python train.py --hidden_size=128 --vocab_size=7636 --rope_theta=10000.0 --extras=["capped logits"] --weight_decay=0.0 --schedule="wsd" --decay_shape="linear" --max_seq_len=384
Each number is 500 + 25 x the weight over its row's rms, rounded and kept within 0 to 999. Layers, rows and columns count from 0. Numbers have three digits each. The size before them is the row's rms in percent of the matrix's.

# layer 4 MLP up, 512x128, rms 0.0621, rows 463-511, columns 0-127
104:505489515472498468491507525502483469482539461498522521527522488506521449515542458488504512499488485474500455484513508513493553501497449481522475488493518491482498466528555512530478516525477497478480482500436502480513480532520476525513462484486511499483514497571497473506521501511526506487555527557526491513509523442511463496492517481494516511468486458513507469468504516521472503470551
100:546482520496503520520529474516519513497502504493509481499511431498518490551453493503508511488461511481517535512449547502525501417506500563487511490515521526498503537460484486504484471497526471490498470471522495530526462487505510503472517462515528488524506531493500541473469530519515514493495505474522496478540515447500494477502511504526501479482490419525482535468486496505506493501483
086:502484508493494555459525495487470477518493500490473554478496494490531468494482476476490509494522517494509489495534517498539530510495489473500531530530492521491534500504507476520478484500475486468515516477523496480497514480505537466525510530569471474505526523503477550418526549521493506503466509538494502553518485470535509477432483496514472503472458533458482521503512503481498514478480
085:486509508507509517497484500555480477478527487507474516526519481496483501495517489505509497500490523541515537536465503489520535430464491516485525480483551533472490520526498510511561511473519502508441572523514492491509477504498542514528515481454518514520524521499498505508495484486524479461532450502526492465515485478503522546459544517490473475467503492488545486489482480483471506485450
100:475503506526479484470529526491491495499469489502520524491478508502546485485457512506493504457486526500500474506495525513471498504478505462501484490525559514510522518477449536502525546491498492503487486505560491515498515478473523508483538457502508539468515506474508527531488486540520547482491502510484496515474491466534435551474504509481519470499504545481481512439448497533547518483458
114:502461457505498479487502500494509552455487494471517529499539492512506468457526495486514492503511516468503488492481507548503529471499545482497464489488473540500508508504490537489540457499530540528533478513490470476442525526511509498479471500485540527455494498497485483443556484500508475530503496489505553507509474468499505469491510578505503520522487501521515541513511522533489510506459
093:494533503471449525527540492442511499498449511487489490511549489490458536521512536489547491534507498557456473526464491488521538517500492492475478507533512483545502524517480482526506475504465487474486473477486506501504499526460486511464502515487499490504493509496494480533518528495528478490515486523546468486519474537506482516507499558520466525499438490489519497508521506504450509450471
090:524518561521491509482504524482478516496504485490475467503472487524504543488513456459510509477493522504548512512514512535494486510503503527466500488531467466505546468496482488497456512498509429484512522500499495536513471530482510492476494539528525445505502519515514475506492520478452506487494514493501507492500483459508454509569470510487410547491519479520520468487501504477505518487526
106:520505474499503478507517513472522498544478492502524510568473466459506449504455514503473478500530470503477513504515508502473475513527514460472473493546534473538518514485521509467467527492565483473490453514472526512509523512508505478485503480465489510514525511521524489483506496497502449506511489528494425489522496511509514467516438526461496483467475520487520490481508496491446504472527
109:467523502491482486477524515471457511533500496529519512510530513514513499521498517551510491515526465493532457484487491459488461452535486469474479520504497491548441531520479524552470478508440492471520487473537525525516470495483519484511511517518525504523503519520459510474552532488500552555524511491522502471513485498508492462503487539536505514495529530501495524501499452531489517507504
090:485490519485511523497532552473447469488507524556482456504456479505468519487518527516497487463490510508539533499515519463516510461497499493487521493499523503492464492530520502530505466505463505508506524447501500511464498515500484478491501525550527488505513548505508507527487493519500503501515484538450450508462501513451481563529452515525488544485484486453511491550494511501485482484532
088:495523554509533488486504474507484487510508458489495513490494517471533473463531484458513519487493470536464530500509448511565555507526534499518529487502531548470511504537472477521486483529446478471454515511518489469492436487540474502533503517464480497499463475482528493516502490525490518471510523509515489507503510517493517477496514499542472471517518499480483483528467520532471460514502
127:474516467474535504507489516506457509483484502467498536521525452476546488470515517498472489508493467500503479495493516496513480467516517513534437513521471549536535524497521509535525474475523485504523500521491541513501540528492453491511517494512535514464508523487509488456533530523494492547482530524497481518488554500484482481536461550463500510521506550556495512530493499511527488512470
103:483507534483484488468541515523467462523497467495499473481466522508503514487532529485519501496516469530472498507473540566554476528489535482498513528488496511508461457511482511543482469541470499483478483497517481476498517496462528532459485478534484451514513482524498514519521467530498494480485505517549470498511484482501473541499484548487495513488454492501474470490519496545503489549450
099:482485488476492500488508518479571529495502510493469486504492445543516509433513486527487465496488510485509497469552519532525465469485526476454511466514517501515475483514475456524541512504496520532541464522522491539506497485560510493541471506493478481509508547526555527529507471500496503504494530500479501500503538471460476522506455489491482498506511516451469496491494505490512498497457
094:432489510507508489533482465507487514455485474502518485446536481513468519531531529497499511518517507523482483486478534503514485478485541462478496503502470483552475491499469540507521478531521523509474480497486515499492482469496554538488526487474548484498517502459486491499525540484526485508486508513549526536497475467530491504441483479487530535515483552464453522522513511508537502507494
089:505526519472468497493563499442509491498494519499497503480463459495485534515462519530480501517502458514495502511478511516464534465470523510505490465547471498540510510520520500509468482542538457485530536479523489502482451512471526509488493486481512514521504509490516473523545508493541530506465494490522519483495482494488452548506510510554480537452503444530501493544491474483470514494503
095:540514529452489505503547516524531529479493479520506507482492504523495483506487524463465499475533519513480458515481505499483479482511455524523481488503512509537494461477499503484509481494538536546512468459512441501528524485468552468509507517542498456494524521478529504457505538466489526522517503454511517514468496481488479480451500457513493525539505518485500522468521523552504469466500
101:512479519465496536521487512507500478574527479515525531494498526500516503506489504457461507470472519505500504511502503489504468494488522513462483468512473486507451523538463543512494535505524476453531468484499489466502492487524458454488479505529486507555511518497511512507467507507520486494478511490542461479509509485524517557463469502513550498520507551516483455465517523537512456497463
092:557482515492527522479465524492530477498503516540494530466482502489537510500463450526481524503459479491533479525469523529491500503455503538514469503524480498478507495499529532539458503510505471451540509531498469508474491504493491502490535493462482478548529475483539544484526515491517471513440516495518469514522459496532535479490518507503493480466458476497499471507538488472506483459514
095:513493519523511459550477528488518532478502495540478502493473479499516504494506481515487496520470537520494473501535458544513496464529542532509513517489458427490491463486453459519506524505492514522521490504499510493506531519498455477511483462471472469502499482480479522487520489491554510486482534512530488443487509525515477496500487512506514544500553500505568513487523466522462460506505
096:460506461530528529495518533519481508484547500565484501495474526461512474466494483492484482526490554499458536489438456487561526501468544489505543510548466499479519462504515507491469532517549508514483496510462504484492517510473497502503506491517516529520547515509440529509482522448510484513483492486501463508500494464516476512492470493493511513490508503467480514487516489506530479489515
109:535459467483502509539504524472519511482499482557504497531520458510512500487506484516489560487453483558535485541524485531497509497517521568479489485487421488524525512478542515513491490512484501479516484524494520472452526508485497504512500457464498529486493503482537519499491526473482522521468505483488473506492482530480477488512530496482484516526456439476507504489514529502525471530497
100:508459521509478492504485497512513504535489534483492538576460499501490503523529509512501499464564529468491525522493476486500517511522483497484508511525515512486481557466503479499536493481432515477478453502538488501467480480502444495501490511534474481472484534479477522501509501489545476518507551497503487484488475579494480510514533500460460504532501502495523502496529454510496501483519
094:505486488491463484505477508493527475527443506514494565519490445547501485450491513522509515494552524501530506504534503474535507496506499485486453486501535511493503544490507493476455493512471494535492458525519481514489507468478505441548513485496506490526532508486514536500506493533505464499503498471499456484527461536502539493511459554545494495475523471521502501447505498515475516476493
092:535519491525504473477503489483474501501489466521508495480474479464514493488510465480469539455530508478512523512465496486525484496475530474491509546485532501535478525505480522467473565510526525506554515535494473480501478492468529512529513543530523445526493466502489512475468518471490524498520486550482472510481551533491511502481529495528509483536490517470536464486532484449511505517466
098:519508472473467479480497533488481527476457489517513530519516502522489497504531510499466466524510552558538509521490509449515458512521481521527505522491469505513473526464521507518518462458494490513515554509515528479492535529528510481486511492466507490449463493469527494505505507488470483474472493501493526499519484491501534482454558495488486516507504513441511532483503563516455509463490
092:485482491498506508458480467466528500489505479512507510499460506505511478480488544527495528507519518511498507507508483461532501500518435498498517474489521490545495495502505483494482499480547454497525478474480476496519488506491504549506505568438546537492538497463559495478520507556492513500501533464503526473486481511466471443559504491539520518506520501478482511490475515480492513477545
111:494458467546512535499463481497540498477491540482499554466487510491499454503422478499508481493499515491531525506476528492503502501519535526513510520515527537475485536484497478509495479456523497506462489514490446509491515498518506470482469509532507504457524447498533515515482517453487544521504521555523467516529492544464504494476460440507508508513487486504518530486486519482499487493502
110:473539489494510478480515503509471476529480515482485532491487471512503519516490515504489508468484513520504517525455557491476498502529438501476497511535528526491453521526531527492530470502535493543527529512518506520472527540557489500488486529489479490458458500478470503495549518488469493507450513469507537500495532492525508462492496527543473507513477503510507501493464485466512541428471
096:453550464503443467495470467524462465501486527513477533504469527471509498490529516510526527494492509510494502497490496460530505466480487506470543477498529517530513515527505485525504555504495488466545486525491490478472517529527550467478507446473518491486524492504530498520514523486538555466465492481505461524489524524530526483489521493536467517489513524495529482514512482463500463473518
096:501495528479527448487512482490539473473512485507521514473509492486520457485470513485477519492505529489477447516499507519469509500515521480526556519487493456511498504508513479498512523545538545478499525465468545486485461476499532452513501498504548511478516466467501524524545525515469486499489510467542480473492496539499518496477526499484545467546538526484549522487535478516470484487530
094:525519516524465482504534497495506567492507522507514474477512496490488516497466503530521482478516472534528478465464530508512498508539501529514498514487524492508495507476513477507448503461509498499534497529500526518487492461496525515459535531507476475460487498475510469504542543474499436495534468501505507500528579496518534518477470526474493534513501484486555479535492454511485467508463
095:513509529522540519501543509523535460549493502534524469467501481521493479511489488496520518548494478506494465480484488519488519498507558511540551506490488514496472486491522440492440507506480483500448531480483471475503469496494485551484480502514541494476538502490527486543548499479472481514509491540546525510481487465492513505505516495472501495534512470495517441499493513461506474536505
092:487455484523533500464471508531462511501500454525479517506483524477510474524516530546497480453514492510586524497484503476506483522480485474507492462504494501440500491483502492522520495465480527480518547503482494453515503507516490514540500504488559531489515438479544480495468473533499506508458493488541496514499500549463494498526518495503504533515457490496475517479508533506488502518538
087:491531521477486462461470500566482485531515477508530513533465548508456486462513467493482495507492491537490524468470495552517511484475448508487500494491513548492500521544512502528487479479516510498484551453482491462504513507537517488497519481532507545527535517455477496542510519526468485466482490526535502493505491493544488515479480493442501492493488491542543499495499477499489472522497
105:523520540516522472545448540486490493516510496470520524499496465513502514543519502540464512544501500508490499524522510511491524473498528493479497510508497522492478495515466521492474474548484494447453511515500508522514533484519479468472549508473479531501496520503509514461529512470565492469497500472501500517491470468470536467497513515475523515500425540497517499478491454514493487506433
095:541474491496514523437485492487478497468517506516465511477514482525518471532450517492482518522543531528542509445501503467507541503515502519485501537483505481471518486486533516500521451492474529515517544512456459520493500518449497473516495556505476513489511481494487507514529514456503489504538471523526504513479531538500475468517463514492487532509517509448532472490479465507485465475525
120:493490505468490516517503500500502464527499522528504492534483530520518487460507532517477526432485456514553518473513510520506489490503493499482475498513500531447456511490538508483461514552502503499555498546478474472500479513512495512494514464526572467495541484528534505502423519507487422484535480490517500507481504485510467513473511507503503494517507483479533498484530509493491525515491
094:468501513531511472470511542515514493509545496518497471532501531465466486479534451527498515530549518530525518495507509505487517485514492519542545490480511507509460517484487480513467486505494513485505478500453485525505501459492422499523484510510488467469507495516492497483512506470455518455484528465513470507483509522463524478472509514548479468484557540495509525538480469519517469544483
095:484518499486512539466467518535546494470534486524476473538468533514535508500481491475483463536477528505524536528532490493472469481471507473457524436524487489503499515540514473540502553488483499530511481502508538547542503490504509482530462434518475484503484508485494516483499532514453481509460504474489490455498537499465519489509499485502512494507521477483483513507495484473503552471504
096:511489511517497456514480446522512522509505462530498551528478514510484500544483521493440546487506506482513488463482535451512535490539525482491501462497509547494515518481526506442493506497494503498517509487527479470537505460503516515521496519536497495468503513502473476488521537546467506516464512548480475506515470512526527521476515493520494529537486472512485503468517496512545500557449
097:453526473517519472490485529460499489478465489512506513496513503498484480481489430477494483497485527497542505518493529471541454506511491488499467511503517482507479480497494501515503535511592496521573526449489506506544508495484501503475504481515472506520518491513499471482521513485455527483478546517541508517487506499547454482470486466548486458508505511484538480519479514483514479531496
106:477472457524525524500515512471481519519551502543483466489527493484512485547505545481473484553471494521548555501482524485511519488557495517477486492496476505467489542473499499501500478448495515494488495526555473511494497486485521498445505482524502472486531486460502505466476515546533464506464504473476509455529515493490466477510500482491517518535498477489519478499503528544518468484470
099:527439487460493482521458520514484489491514522501519539515528484485470511520518486501471532536512497516537446535481496476496497527547527489502514469491501496505519515522463549510495478525510494466517570487469481487476476524512520460496526491490476538502526486511506515533510502523479500498474527504526483451470526498499507508442485540538464463531489488487530462513487509486455481519540
097:521480451490494484498478525452532469496488490469460550515488512529538502471485521526509515471516532516524473479466510506463506492502501494505492535512494514525459497491506510530488460513498578451498482507487466515487484475507500507518491445519513461515499499487559511501501498488527510516526479512439487456472478522551512515496523568514491474532504514516495525504481497515486516506444
105:492447509506495471552509508471473504489456476519467450501510514504487471534492507535552504498507510511509520476461482551497497523527485497461490470529544541526480501497498511476487488465531500513527487499480476508532509557493464506481488499530503509432515465506505460503556491529491520509556465523509496461474500482519478528476472481488531499518472480502488511506497506544505504548486
084:518496526488541545497484519569507508455522517442476482543474487478489499462475483516466472477494510512520515450493501528510475519464527472503522497510465499511515478514482486515486476512542481509485524526465505466524535486486482491491477521475491465471493446504534471457538489537519464500461523520486529522497519488523509502504494518467495531540502529480472565507517473488488508511480
101:509462537536480509523552487464571506450501494514507493497473509479542499468447525546498500504498512474481473458475502482476531527522508442482503490531541484463496501512507505519475473535480515488527492499538510527559508565500511519527519520517481534514481509488483519495496487474533507492512474535484485513482508491505460485525498476513470501525490504526483480508535447533497494518522
# layer 4 MLP down (transposed), 512x128, rms 0.0621, rows 463-511, columns 0-127
105:522474493521517498501508502490503524501502510507510528445480507486498440510511481440455518514429519461463508520516507468510497457499506532517456507489456534506540506471489514482506497494486499541522499493513499509556489521506475498539502496483512482497484528504492527488484503485528512501521520523560445435473516512519493513500506512470522457539488501506496523484487487497535528425508
102:515487541490469493502511494488545514484461477457532512455492519494499509513501537481498499488513483517505519454511488490554511526518515505518502512476497481510531522569495524531495530487490517477467533503455483494541470526487492447519530484507515516536482493526470480510496503483488465487501520518478447447490506477494509438523543479532553515492525487493498453521545467492489469481512
088:535487516523471492513534516514471507493511481512536485474492515458499475547543492495494486504529513510489550471495469552504521520517455508511508507474498521492505482464497412537505518466484468504553485489510511483510489474525499468512479528494488479465473517532478522473499513547481478479494503521500495476466465487517502551492534507527470517464520512471461505517517530470556537514502
092:459487489447492482494517536490539493507439483498502476492488505464540489513455475473516490528540500455506482511486493466470461543485526558513513514514480463496506515456526480490503507514481517459516483513488493506547517473539450499458523500524540544491473488483518490481479515508474496504529509507532513523463469526533499483494479509513553495552497537528488504530509522502513508497532
105:482474524486481476525453452443543531523494485501501447514523476526489452487531517508527539489483497507518550507529465450522516518548521488464497501524494475541478507491483500531487513507547462478521531517509458504445492494537499492468515501524497487512482507483531512545490498497497491492451525476509492501499527518518495515540527488472485503519514489497455543511461521468489499473489
101:512512508499517540517511556464475483533474538504513527553469511459511546487489507464470485530519555512504417480512518505483474503463505532520524510527486500494481479477522498491452511530476491480493496542491494482505488435452475491481548507535491463528489510492479499520472502540496470522479524519503481509515449496516485475521473525486520495531487514513530506471481514504489518501518
098:523475484499481516521477471524534500496463521499527519545556540450487513493528533505496485487490479491451516506483495526503496534467461478519480478481488515554500533506470500490503492491482475486510496519551481525485518510461515482502515496511533475500513484479521575527517500462499491469505530493498498530531492544485490488475453515518500476485460502467561488503530458483445497470514
097:510543495543518518481487480542502476541489491498491492495522542456516524497480511483462453527469443503502469523478506466512501486504490529475474516501537472471534525490516527516484504523483484462466482444455509441476535512498517491509500445541544514499485489504499479502498517509524467493490500536496450452506511492549505533512523512506528452519525489491502469515500517503526535508493
107:523500481488496504515503544534484516465490545521518470500459469505493450515448470440513504507458548477497434504490536523522484516513498491499552424467482489490503458506470548506501502512552512492514541483513515458525474497497515521496502516526466506491476454559479498505508495491521511483488481490507508483534504499507484503524481505495532524497496492548528476499515494475482508478510
108:487465454496479516495442553504500463467503511525482495484504498499515480475483476491487467494525457503473471524473499487522472484548523514520506516526490470564517512462522507515506480564478470498504502538537501502477454488517496521448546496507505490474492511517489508519529522518493506450510512541515538537470510532534538489493485468527533496500451508509456476472477494493519505497499
091:470498493492515517500473452523485533505525511511499495459524543452513523517512499563449480508528518495495522445515491510488465488525505513541480495470486494470513485477497467495504510465535524533447509509466464505489479478533522482469513531491441550519503504471488520479515500478515448476492500468531501515466473509512488467546519473527502492497517540525498493519513487512550534497525
092:507498464470565572469534522493482477497518535489487493517506444513494505500488498484449465512500546494504506468505515500462485510479504522450464518523498503492496512444494480532533506478503482485516491535516489499503463499454506513486472536508500514525503542491525483519492514493477499549477465480496481529532478472504484520542473522502558524470491525505544503496529510500465492487447
095:493476476496521537526500532499423523564472526494505543493521444511482510508485512489482480477491474471489436492499543505535442484513500522512437513517485557508475529487537506529510492485524471491515515514515501514472487502520485482491530495543502512482512500504481467496495518478472518507489496549496475479490530471522484462475465508482497487524494509493503530545471539458499506489519
097:518516461481528459440519510492500500494523547516406488498518529498523505543514507511472507485452500522538511519497549483496517494523505502470538517475475465548522481507482504503484523485467469493511525474508510460467454518474502526508471543516478491474502527504489440495495535517498492546477520506493519529504537515473482496504479557481497535518482488488488494509479512525488491512480
103:496496501509479484512464516532498535464528529512490496528521498523477519506522493470488497468477490474479479487497541460532496459499490518509514452517554463490514523516486550491458500503517502485484487495513490533499482447480484547529485479483523546497508463483515514532474523489479509500495533531534474506493448519539521518500516507522529532544518514514517486479539414485469477464488
089:497451469478462509463496465463517477521519503520459543519508484462519515514511511510512478498489464513513497519476524483495533558521458538523517497490515493512552541537554491524477530486467484564491506492498501508490532490485482469493437521497460527490493488540511511497497515538490464542511523504465505496509506518515494521531528511488470517504476466465536502514482462468483522482484
095:461527517520461465492523510477506493513528529452489521495523518521560514489507557545528492479513478504507556514518483496545470519490492453503499476469494528522491479440469529519512502499509507482446531518496510493452477542475469490545492484473506503468490522532474484490516486512508511449496490493501517492480524565493509485527500452514451487530478514485522500525508490484496490490489
098:480489505532453513445481496509486485476492489442512482483459519507484490473456483499507499528489505530476574489486488502507509504454505497496515495493484490491576532486485523509477511525486497474518515545455496475533479495540498547525486519478480553499505518522502509502508465515467507491497475510493467475523520545525493503524511510513544514472506484566515480497492481477502497569482
102:527477475486497516532530523509504518510502497536529488454457532496506518530468467489528523441507506479504489502483535494485478489507491523515484479497484501512487469528498516505507520433498482509533484472481509442474513548493454502494475481500492499544506528523509482546541491475491492503520501475529462469499560461502533525526509521514522483478537517523490428519501516526533507500452
095:494492504463481502498491506484461485511534460453515470496550540542458542498516526534540536493538476515489446491500449487485467519512494505478527497516487470541502527528481518485530515512478458500519509479512533445468497491497486510518464517489535499492487483464497502491489493497505488509520517457513545488459533494519508588493497498456517526532518495525490515475492482479508490489507
105:533523514485509455468514533530478503500511509479482519493547510489519544470523508549471476486540503473509498563494530500497486494532538525513524498486510476521452478496542499500518522531461491545467453505486523503533490492432478519517454518509504474456496509470508542471515488530506467470517525497473531469524500506528472445467477516482486506514492510509513470498498509468523507516507
102:518487516501497504534513484506551458530509496505478540518536503466545542505510497504520493518489493524548470477521522508505487430497453483517479432433517537507517542462511519492481485523485502516507504497524477526493506495500507480492531481421496499479490493508515525480490474514525501485519496504528546472468485485533535463503483507487508471525496468467437500506502521506479494514514
110:538517519494516476472489485484504494453501444478491525501511497529464520513485495529494496496510515504497509508499503456472459518564496481523484509474530494477486509491519508454521512507527520513527506496520484511483488472479515518508481497499490512489523477437530541491482474459505504580487471505455519498513518467488484568497576493507499523506509492537557485497521451491461496509506
103:520478493523536526491489504512531538526464486464527510455468520500511490470485478516455502517539521539508559509516478526490527473487504442506433501505515532505510487484504525506482505539497478510454546480490479550514467500524514505502496495532532422521475512522520451490490541508494485493485485484474474502527506537510520464482477510454498496516517491491482508519516508510495453490528
096:506523504491520478524500539480507514510574469485500462467512519523521469514549524478514522514505495533501488489416490479492493543538496482505505476475476458511529443480475515532550498505488497481535468473490494456536465496515490506486481478530527484499495510488510476539516495495507532546478489534476510494434530493514499508513473471465528509498524514488493530525490486505494478462500
095:514507490553555497511481507514516521519539465512513513488500528448525471495498460491477448509460482492539516495545465528457499494509503506518439467459480530486518504481507465534541491474523493531488516477515508479514479519523485528499510507504540530500485504467505529521513502435514513515520455481491504503525470489552483491531500507519469470489517475538489466477485474521541525498486
102:517519495526517469489490454470500524493520481528508476508525483459515508470476475472494491507480483501520468513502476512460525479494512479467511482488494516463548495507501563514487455525535504457485533528514480507538467508501498487495535446525508496519522508515482503489470510524524503491545503505532526475496467526532498506486531484471488468499572491502471487551462483467515518574472
088:511483483479485480517508526494479514519517489492501453516496506509516492502536468487535496504501509504511522515511519509447451502508513539515513477542520510447522545500472509502532536513490518512489543545506512512464521508470501478501469429514480472527447525531450514492454493460495530507494478517474479535517525513538544545444495482473488480483511476482516512477538482522503476472479
107:487520508476540461480472502536476520458490470526462482507482471518541522459533507513474499489514470493482458505494517479526477486506472479498520493509472512557525500532528521487521494499501536485480526526537534496518495495464492497476506527500539501489511562524500481552470537508552506504495501491509500441486527478534477460472489540497452455491500502491466481462511508521489528531526
105:495532489474469507482516509522464490517522499486496503460476441503497535512515472487509508503534495540477463501462507481518526469506488545526507493537472448522513532525551504492515523548471504533532503476532499455498524461512495442552493487496511547529504479497501485497522539469483529489498499484503516493505443498514513492475519536483482487498464472528528475527494444512487468475497
097:528495508519472509531503500512511517480473479504500498474485494490498525498510493498486479536524519506475521502461515479504503518501459520460434438468479506460510473519528538527539475508518559502507500511517489549542468512505513497447499504517483496476533513477531456563522545482503514521520482478523482527468485450490519491487474490496503525503506543533542471484520484446492497517475
095:513499534533505515497515524510487515500482509489509471465502460484477536505523488520483467467464447481471526478488493506483495497508526528523475514458460554510558496521481493490524521482489494493535535491517531530490527499526508488496485465463435477537498519471463485542487468534522508486476475549457488485466515508521499496499470524529496546460486514487514533523475503535520506495451
096:481477515467499506484486460513544487507556533492528531516535507497554478537523498507494495508506454500512509517545495481541513471495546475531476493517483504498529457446503508553496477496485491496516565500492511514470470487507486526506495492535505512504496512479518505445469468517516456530474489466477471488492506542531501503489491504492550483458486545524479515475470473480507492469535
089:467503461499459506521441538502461529527488538508536490519519508520523463502527501521513532455482510483473523474527494499505495504502483506499453490483506495486541506514498544556530522491441502499526466500500504533486515453499512501547516479525503518517472493493480469518458507463516495520509516467533457486543490471468495472526482485523543467448511495498514490522455484516509535475497
091:530524508516505500497514495506489483500513533465514479477481456469505510449503481485494517573492505475492468502505496525500522503510514548503512535494500533557493491527504545468500536524482454541519450492537501525518527456479467499513492507494459503482483533527441555537507508539469494481488465488482529491498469487488504488497467493511484512491552504465497484531471492530528487454492
092:510478478488510503546471574512503448509509521530464468513501486461512500495494528530503497515454511501473496530522435503476484506508499516543488515471513486541491456464512483494487487499450530514507539508524499554499494537486476494487499497498472508529489492515545484527502519482516532502534521538490439500501528531484468438495481506480472509498500508440493508510490478489517545501500
103:525487460470496525494484465488508483502533495446515476507542503506531536503521502482505502485536488512485589488498465447447465500521516501494498495517534564460522520474502488517535480509522490533528488507473525495515518542506488510520491497475534466482503489485464493531511498527487506528470486483488481465521554471500472515500529442502483456486489498511496523540514504482480472522489
097:468497491484478489482499485495546477524485513518484477514467482471484533526500477503501485453477495469480466565515501545510498480479514497492479465550483483544527490475471506515481518531498469476472507466549504488547490478520540490482504493516526474522469486522534511493474486495475494510517545525518486467489499486491501501502491489542504514502492475510492535537513607495495542534477
118:496509521540532515486515528456490540499506530539429519534511553498503451455527490502567494498498463468498491478511510533476496509512541486475472507477447466507483487517487499506516494551508478492469491540504498478516482440501524461480520507486533469512532490524475483523498510532508480459512488469464540522488490509502516501491434507506494505532494516494489495503501489515503494472529
103:474530498508514496526461463489544518491470457507501488484522521488496528503523530506488513491460522500469439489513493513483500496525504515483520557541508487508494507489527500523500478497475510499523506522508495471497516505487520494453526449522484505537477507501535486525539492559538471570513469495476484456482533506517505486446462473513506485509473457506499551487523487476491439506528
094:464532509527441521472531514521495466509494508523556493492526493436477491476522550450529474516540498500516473511531506484491494526499537525503528469546503507463499496538508491527460467497508486505503499508494490474482487513499520502492511510558493508487495483482502500477509532531534459486489514559512500491460515500483483459492475492493512520520493437492555532540487473478468498481485
097:491534524489496493501527474417517483463497505531468491517552491470510506518537527550527523546541544474517498465547533500514472514526491480488480493498482490476471483502579478479505495492500480489482512472506478474518503520522524508496505502509485522468488487540445505488528541501482532458526497494468500516498448518501495536492542497485504485492520495485498501485486508453511460477499
094:512484513553497516526462506469552490502458506501528511484509535507516462500481464491521485544500499499474481492515490457518483540520525465538529522485531510533481515497528461460470529514509509493510480506488529482529498520494501449471502482500456527519519492464514516480488482481507539438524524483459492520451481464507497513530487481539500478456499490486461492493464462519518510539536
098:519483509468479529459504527476503528482502521437502500500452498503521517490492512497478543523532473487521474512507511484490472492502524516478477495447460530513495485485478496538465474521502498527491524515503488533539487491506518489494529493510553476519465517526533460481486463507480543502499494489538455488517499520498496456495476548530506475476554547482542491522493431470529493479516
095:498515508505501501496550472447509550491516471475514525470456526466497502506483522496542533490548521502478505529538474515497484495489529511487528465455516462513526449503508487504523483488510469521494528504505512537497542493579489534513498492496496509489555499471501534471477508512487502460488501474477472550525535474506454511549514498510479482492491457504496516473492450483509516485507
096:512579508494484500494503441498515507504527494497559471500555484491507515503493474461524474522465486502513520536526528515519508539533539502478492435501505472492523477525494512469500527518487442549494490495508518510482518489501515485490509495520489489441501497492484494488471516532524474499489499489541527515485517544451481502541519458536464521458464514522484480495484459496509481497501
106:473553496532479495467514516505448553530506505509503525472516489472512473515486488493458465479572478518516504501507512517496502556484496495528510484454473498522505538490488483464470472507508497522475494516477524525502457450518471480560494496511504514523495502467529506423478475491499509513500490524530524515483471532488516493507488539528495526498559491508525495482527456529496512506505
093:536484520484490540506527463528550490511526521497474544540491510531472530542473514516454542523498489495537523484486479489475476528531461510508492467490480474479423476479508481534494502539514508500499523467470471508529490447481535506482507517516481530527459516515437489513491475527514489466522530515479478491473494524502490473494507500499521508477504488501484518549514488489475447490487
088:552486538491464512529474477503479526520486516487492507508532486462517574508519477537519524476510454508508525507520479485497523503460487472448462495515482457522457524504541522509568505465515482493491493498503528481515461507491518488492486496523471455511478494502433513513475502523440536532487509496476535494519540495522505494526509504524506510521473501506503518483460539496513518496475